config.toml
vocab_size = 8192
lr = 0.00679
lr_mult_down = 1.5
warmup_steps = 0
Each number is 128 + 24 x the weight over its row's rms, rounded and kept within 0 to 255. Layers, rows and columns count from 0. Numbers have three digits each. The size before them is the row's rms in percent of the matrix's.

# layer 7 attention query, 448x448, rms 0.0719, rows 265-364, columns 256-319
108:119130118122092152145137148123161145112113092107152136107141120140108142109147174154125105160121154095122105098120164113160133120133153157204092096170147086127131091154154117130120130141133112
103:134096127106190105175142109113151143145109132148155164069171143094125107133130150130114138162147137129157106150114103142114114093120104153167121085101107073155117139110144144166191132153094178
109:090142104155119144183109130148139118138158110146151135108178178156148150122151172122097175126095134111139108109117096154199098141135118202143132128175105138120109119100172133124113113100176132
109:100152112104074170133133110100118130128141110134122118084129134157141116153160155110152128134130112136117129149123157108111095098138147182176150110101152125147128092111075152155158122133091131
109:139125176092141120115110144140130114143133168084121105094116167120178126104128139135151157131139122134137107114106146134119168105147144112128143114109144122088107142143114137111125105117151123
099:149122123118142103122187122107117074179110123135140158118107171089110101153158091120109126136112126151134117135137146132099142153153137181141134161102097108142128106101114154079128153169128176
111:160117138078177139093140124125153084159108120133138116092133129097155092135147135131104132136149116159104141129096125123163107156074148101150126132088134164186138132126112100131147145132102156
105:166059139133139088132148095137098119094077144109139105123109160137097114091133134104098087129138123089173138126119139137148101095162127104171124112101136134116159109118123123107132104101112140
112:124151116108145123147135137147126145190122109141114133115104120118173132156154093087122165142138126164138125137146118152098130109088139114138114080071160136148127152128158142159123134097149104
101:137084118170126108141120149157142129169130103118108107140133118111133156117109123133118156112138149127124110157117131136154098104177151102104170122169076094143117100090137093110139136116144165
102:133098111103115133164108118119140102134118151109156150142132093123135136085100140113176110126102123150106130098122156153120125107153119128170136118121130126145180139123117126110130127126140120
107:114135108122127101118119148142132138111146103169104139127114130081053131114120106149110130120156135096189082099137107120142099116128148131126097129126119137112076137138142100066128134132123140
114:139132083079142107132106152112112163099111155149170172117128119127127140113158164138113113144133156104134140088112129128104123096133116134155121118112125147123123091138106130100197151118115116
106:112093103125117126120152182125144114154183098102122118117175148157101163167114110070155104151124109125152153159153107112156099150115135126161115157098167095133133132146123099120138142132124114
106:132143142074123132128144088130112132163155152148141107185144168130157110099151127074144145125147126158127123133155118116152161126167150120122115130084121146126099171128121121114109149114094133
103:096114137114136135095167126110127118168107109115073113126145151127142117145143094135131072156108145156173118131115078131087139174153160150134086089131156111073167133101147169143125155160141127
101:097084098127144124151138095158078141100134097131142133118124097131143169140165142167107141113137141135124122184105119162162121149140099125143113150135133102074121089128100175127135135107130112
107:115101101138164134131142153131098151168156144117161114128110109118137177142159145156131091104175142112146119093134161108135128158143133139092130154111102097119165113153144117168122171148181154
103:147134082106144115151109133128129182162136129165128091113140135108158110136131081101140133178155150122086162153123105139114151121124112158115085163153105158092155130119159170154128132136129130
112:189129140171147121098151124144140130117066108130118129092143134151140150099134134168118163131128108118108077134110099113130166151139108118109093144129118159135132080153130124098137139100110126
109:107174142122105129117130107142080148119115099094132140101161147103143167141163159098119110071149137131083128153118129133103140115125101136132188163124110110152095096149102104123152113126117128
104:138145111141099123123173137137118118117113133128161114185152105110103113117126096145130131132125116145109120161124121134138146092126107108078123138111131174100175126138132140099140108103118107
104:133100109148108159142153118148117125098150166096137141134077075164142116147106132133121134112171145137127096181145140149145143144142111087165164160142112111134120134135179093144104140112119132
109:159117141123123135136080164125118154142093117147165147132119091117121151111145173103139120177109145123130166193120129162098188133070143097096115136180119129119134082146111109060126102187110136
107:135142155154118141131171090118128149180131183105134140156113117127079159099096128144131146128107129136111167099143112161140113098193129103184115096132136114088135089105141179124131121106109113
107:145131117090110094140187166137113158100101109105131118118147153105125098140127112117162134120122118120168132156092142125130140113169164126175126198176120157113110096078152142118076131101122131
099:108134128106142042105114156158139093133135131111129098101101151133139159114086148148131150153104164146150105135126108121134152128101108119137119092102125136118135140122110168119132129108125102
105:142113158123135113127133114142059155139127130159148121132106184161166138102144139125113110108112175109126134139111103123132163188131127114115132137105177086085103131124110146148150106122123097
111:112129166130187110100102145140148134087120113153128098124136154134119133133104158175152153135187179154155093128107136097109095160081127145146110130141118086157118144096110108117119128126141121
113:128160118147117113127138153096102141128150140104115167150089118128170118127120103117114140136090166119150152149132139121076113114117144124133117136097171148130147138115123136098105142131163114
109:103094105162156123120145163124141155124169141131096149095130176123144097090124177125179099107092098153161142102141113153135120126099086140165137169106135112121091125125145142103142107150148122
100:115103132129138192148113107124118100103145146137118150146160128155160107114125135115117118124167105132123146090087163138137158133115133158111171164145153135171116127119153098136161117132124149
105:115129097111151119100134125115083117097098151122140127127098159099135157142098140154161105113137155109131113128152114126135132123148089096109110141118155142155127164124158128090131123144116117
106:153151150103125136131149168128150121137100139086154082135151123157171131082105116091141120106161144161151140112101143150113066094143120138142172102090132132116155111133152138179134131162130138
098:108135111095114146129129157152128142130180101126123117100119145151104104147140149153123133135132152120142151136135133160150148111124136143112098126176113160109118112095127131155144069102138142
110:089160105162107131142163126124141132133123151132134131116185114131136128132055109142086123144174140141119135116134062135128085112138107120098130112097137150145139140135108089170112116127138100
115:127115119135116127144152154144120132137152156106160138116118103137129123106156082113114057136110105121127109112144176103154124145144075126120151149145084096139144103101147128136118091163086146
110:123133118136130140143095090139136096113180170131155134128167172103135158173150132128131115089098103091086098139144134104157104126129130136148117135169107125156116084134135128102137113105106134
112:135099120130145126116153103112105143116148092161115136117147133140097134172138109118133154110156153109140146147133110141100093118178124119158121072143110168126104144112122083130116170110118159
111:153127073161117103156137118052129123092104146140118135130181083135154135107168135150146137172128101123101120141121145085141165166138131118125116180077146161135144105153144174114132140152112150
107:093092134130150165125122124126128118157143078095157084116176123155141173074099108122125094105111110164142145101150146074156131127090139100134141135124130120138167099160094129102117113093124153
104:141158153126125127115149134086152147120105131127169120138133133146115078108076120146146166126157124138146143100136070127110075132177113108130155141110129175104097114126162123132143110161083107
106:143154114105125119115105081162136104124136107155119134103160155152110131130100131137155130131105132149093100150146119104142138164116127082161114092114165154118118164155135095140126099134132155
109:165134128141133142095157148126122158092139110091127112114133123096101130083122104110121141164116138124140142158119128117118184128156141118118128153094118073081130126128131136106053123089117103
109:153101127121179117126119105134113123138137097138118095139142140154151131082144152145123113114101125119099128124118113098132126148127141115147134105057148171097155094094109121125102126124174114
103:153127129098137130136121191115104120127118134124123120088113116125145130121137121138063089156155139139124153165113119124139105146104141101092153093094128085128158106099152133130076115113188134
105:190106136100102112167159101144124095113131097159129077142108104141080147148119133098095099114097135152163090108125141148117122144163137114150137139135107136145119134138134129119084138081141125
103:121139150144122114157151102106127118107119107142112147131103134138147140165167124119158100140086120085139144122106149141099130136091118150150110162150091129070139128144108131147153114092118113
107:134102124124098121118125165096149176139128148125162134099155142099125124160179106188169126133130150107149108164139146139120085096108109086124107090096137117135119062123085146176166124155159104
105:134141142118126136145119136138119128139067131186134116120062125132141138111164121165063125132141148141093116169122142118116117174139175098150100120166140123111103113127131102171084117163114102
109:120147133114142127159140141137101130167126124126106115129105101146145109127130118117146146092124111132123138100170113119143124142075109124126180164127107152120152116141138121113132098135119146
105:131121136108169081132170134086148133166124122139148071122108151121151096134129114138107131107120142139152133117122105179111180177123110113144122100161138155146139134112118142126125127118132143
106:137106154102124118142165109163112090134178088107132150099110124103114135147153167139098118198129126096135143129113105126122118124106125159119145129121106121069142115138136088127144111135110142
107:117143116128140125119189152127123119145134127113087157132110098143128107151111108147133133095139142084123127094158141163089189147123131108109121118092127069113135105137162067100152096125092134
103:091125127146099130136127119080131129118169123138115104075101171146148150137136124130105118101083171075114114127109096130127091139095153094154164137147088106121157133155128137095149105121088129
081:123134150137071144133093104159115134168167118160151118141098142164121126145143131146132137097108156109144118135144157100090164083137152129131149096164122110102126119129137156152153122152110100
105:184094101166086131093129095155089187068089106137131122113141125099159138120118174122096125168120139178134165124149141177132138091157165118143127116140120073134159134162106132092139107132110109
095:174108074134107151109111089123107131105104134129172136128132106150139142115163126091100095121114154157119120125164116148142116104177113159179163096124095083131137109137102117099122137138116127
078:098138077107146110132127097144109097173152131097089114134140133118136143087119114165138144124158130133144106152128147127102100155104138132135063134063110085123113160149149117141134139129187165
090:128133154168120117136111098165136142152125128110159143147102126134182136146161143113133151120144149098144118111122134143123146116147138141120114100121136130124105132132103157133119140070138091
094:122079168126087159105129125147141119126142104078128165124121118123144102161097125097094111113104169097168121186150093141115111114117134127133090075110133097160125059150112109096127120165128108
098:172145107115135085113151123144133116159158124097140148136132152168116124089154089160127128102149136147154111143157099122100105160115080109114121132127129111095122111124176134143139148117150194
096:127153145140127140151116119122149136124102149088107143101142062152154157117119119138102136131118119146122083152152122166157095182134189107137112086151189123127103118163115136099148115121118140
095:146127134090156146102151146114134160154118145103100155121124106168152143167114139162119123154147138161115135108114107101130151182173150137121130155115154141107177122099132103174159114141121143
104:170119132153109117169153129133141129113134137146117121143118119107115170095145144130132115158113096154093131100102139141112116147149154137139152108154144123143124129081112139156123138144162065
114:133135157140125118115161092091130112101137148067120170151145157118148102140127164100126101168089106111169112193106170115118114124135142118113188137154125138102113155104117138088117153099150123
113:120133158124131143118123129173115167169123146116151095143122143103073151119131089130148110118139110118131179121115123134142111102163132132124118134079129141080135133131130146129130145154125133
101:136137129122174150115099124153155164166121148120116125149130105120126123135103108139084131127155100161052131141070127124146120090109192147123137114146112133127152120137157118159119143157154212
101:124175121129143128156162094144153102129099150144117183149120147099099123104144095134146142115114154142108123152102128090149119097110115138155140175106133116102109131153140093115122110130095130
102:158158116176119137138142081140129118148144081127132113069202156185133127094122144133135118150135096102131094143111124156158078136113127177157151114136140111128116128119124150126118145131126122
101:171144115115156103164123118150098102111132132129124109126092104116134187126144116136141118095094122148104187127172095128108152124117122153146139124107163109155146091109146109154103118168131098
113:124127129086103139169138131112144150166104115089117133154139113120170127114111116139126131145112117112160129112147159108127167117145049144132106118113108124177124144098139100124092135114132110
102:128130122094053182094131121112111147112125126133115130144150127085167128114112085159142124133142165103122113104103153129128131103150139154122105130170143112073128122073130148146148149103149151
108:171102161105127102096123137155171126130096117182189147132137115135138141157100126163122086148095105141101137161144122155149112108133138089125121138163126108110151113096155143129154144143115120
111:111127102125120116094186102143154084176122122138158093129158128143135139142111139150151110123114100112116114159097116119152125085118090123113061168127126169153142130130118181133121110128158155
108:108118143152118115107096121119159092114154100130109105133135120093148134111119125098124163121101101110152156135094177157157147202080090139088097119137094159135142097094138146098127157124123138
108:124066123109114126137140105170122132111155147128119148127104138125128124167125099146100145125148112118169131102078119130116113150138148089103158105109131128149126183112163129102151103127128121
109:148187094122125150108073159127072125109157123174120124128106093120124103097108127120131147170155094140134122122125121141084115119125153115101129123148125124121151152125125130105101144123119123
113:158128104143133119172118122113141092108144133107132114134162138082122149123136140061113110122123134132115164142130130120118121118148093129155152093159139100087127117106099184134113081169145077
108:134153148183126121174130151145123094165123133140077137096077148164098092112112129112123136184169133165144179122138104136150136145122115158118081160103140126156129117128102122125088132100114114
109:130094126181187082146145152152109101135132097155097107106135141148120101152145151123117144141084105142124139129117139107097133116124084167167131091113122138110118121131146147092115143152159140
109:101114134174107132076110123130165087154121142139134105139133168125112109157142112107128135145120106109122090146155142107151127111141138138106129143094126095106117138190140124145126108107131162
109:158103084129096122184099087140119137117082101152151124150144146141143140096113094139113137081110142144131129117129128190127109135063094094130107123147127151136110119108105102117143144126091100
109:123119137119136162161105087104097123124161113080124146103140117125192126132142126121161137087165076100104133103082131097145132155160130170130128123129076147146113112107166165098118141117142135
108:103133162154117142140121167092071116130127144129082156142137128128147125132126170087111121108124114132161098162138109135130115125144111079124109103142137151127164158139173127083135146175112105
112:140133138134154111124186122095150139146125161130126117121198146124126133123129142092120124167138141122126134096134095103149137122141145167128140096138155100139137114090140136138114149110147129
098:189155108125154157129111168114166067108154136176134092151153140124134158160119123131096136150156141090115147122106150116143159172137167111158156107140104109125094108108086192121112107157109093
112:114122134107096104148103134142119086142107119129127149079137116137105109153099099171127140129104123101080132128135129153177122130131150134129081149126164132104129120116133118121103097118175112
111:155155113146122145103131066142133130084093148154117122116077135135174127148108063135116123100100134131133162150131105114143137132187149096123182119183135085164118116121141129110125150123145137
112:103122121176123100105152115138148173129107146125160153094150144144106111164131136145138107148126093121178123142121155128106105120116097098159126113110101133145120080112114119154122147141097145
107:175138179141091112125146129141116145143152146154127134100125113152110126180174155136143157101169100113138128152085129114151118129124124120133125136157178120086123132113155117156154110107171143
117:137147075138104140130119093123135158162115138131069149131098106125094117151099167127125137132096088150132108099136068129141082099165148114165150116131128087137085134074099099110137139100155139
111:134134151129164137102075117153117114159101088101143159158118106136183113140155127137098133130099119111124149087164137109150137108116148085106098170092091103147152090131069124117142120112137187
109:084131156144097093160123102127155144182155158132138112147115066108159138152167135146126109109112149159146122117085134156132174160145161124058086112120145119132119105107166140099091117092115152
110:101059139164132152129161130181137135081104158156097133133136145119140153157109154147122151107113066127126178107124135167153133138165133110108116100150150078149145140089151165116116145108130106
109:113133130115087145175108140156130169125160120147120105171163140121116119121130140122102116132133093136107146124111114135147135110118096134125128151138154132157157132137113069175146082207094123
112:165139110121116102141149104102110119168130133113161110171131121131126119103159124129131129090140107096151182093132113115133117119102119110168115191161110130122145120138127151111104121096143128
111:083130109155100139141126117122172131106140137138155104136102162134123128115123094128111137094149159131070119079154149114099127102130131148075132127143092117099128138171113143104146100130079144
105:146113158134110126087111101122109139108078115120109112163127086125135101125187099111141134101124144134122164136079165158107114096143158113153134156104152131156069132142124153102139148133131128
113:152121125100130151121154126127110161141069166122136111137075125122098144101201120119173085131097097105151119150103128137146158114126167136113119138104093114108098093166107085138125124148129152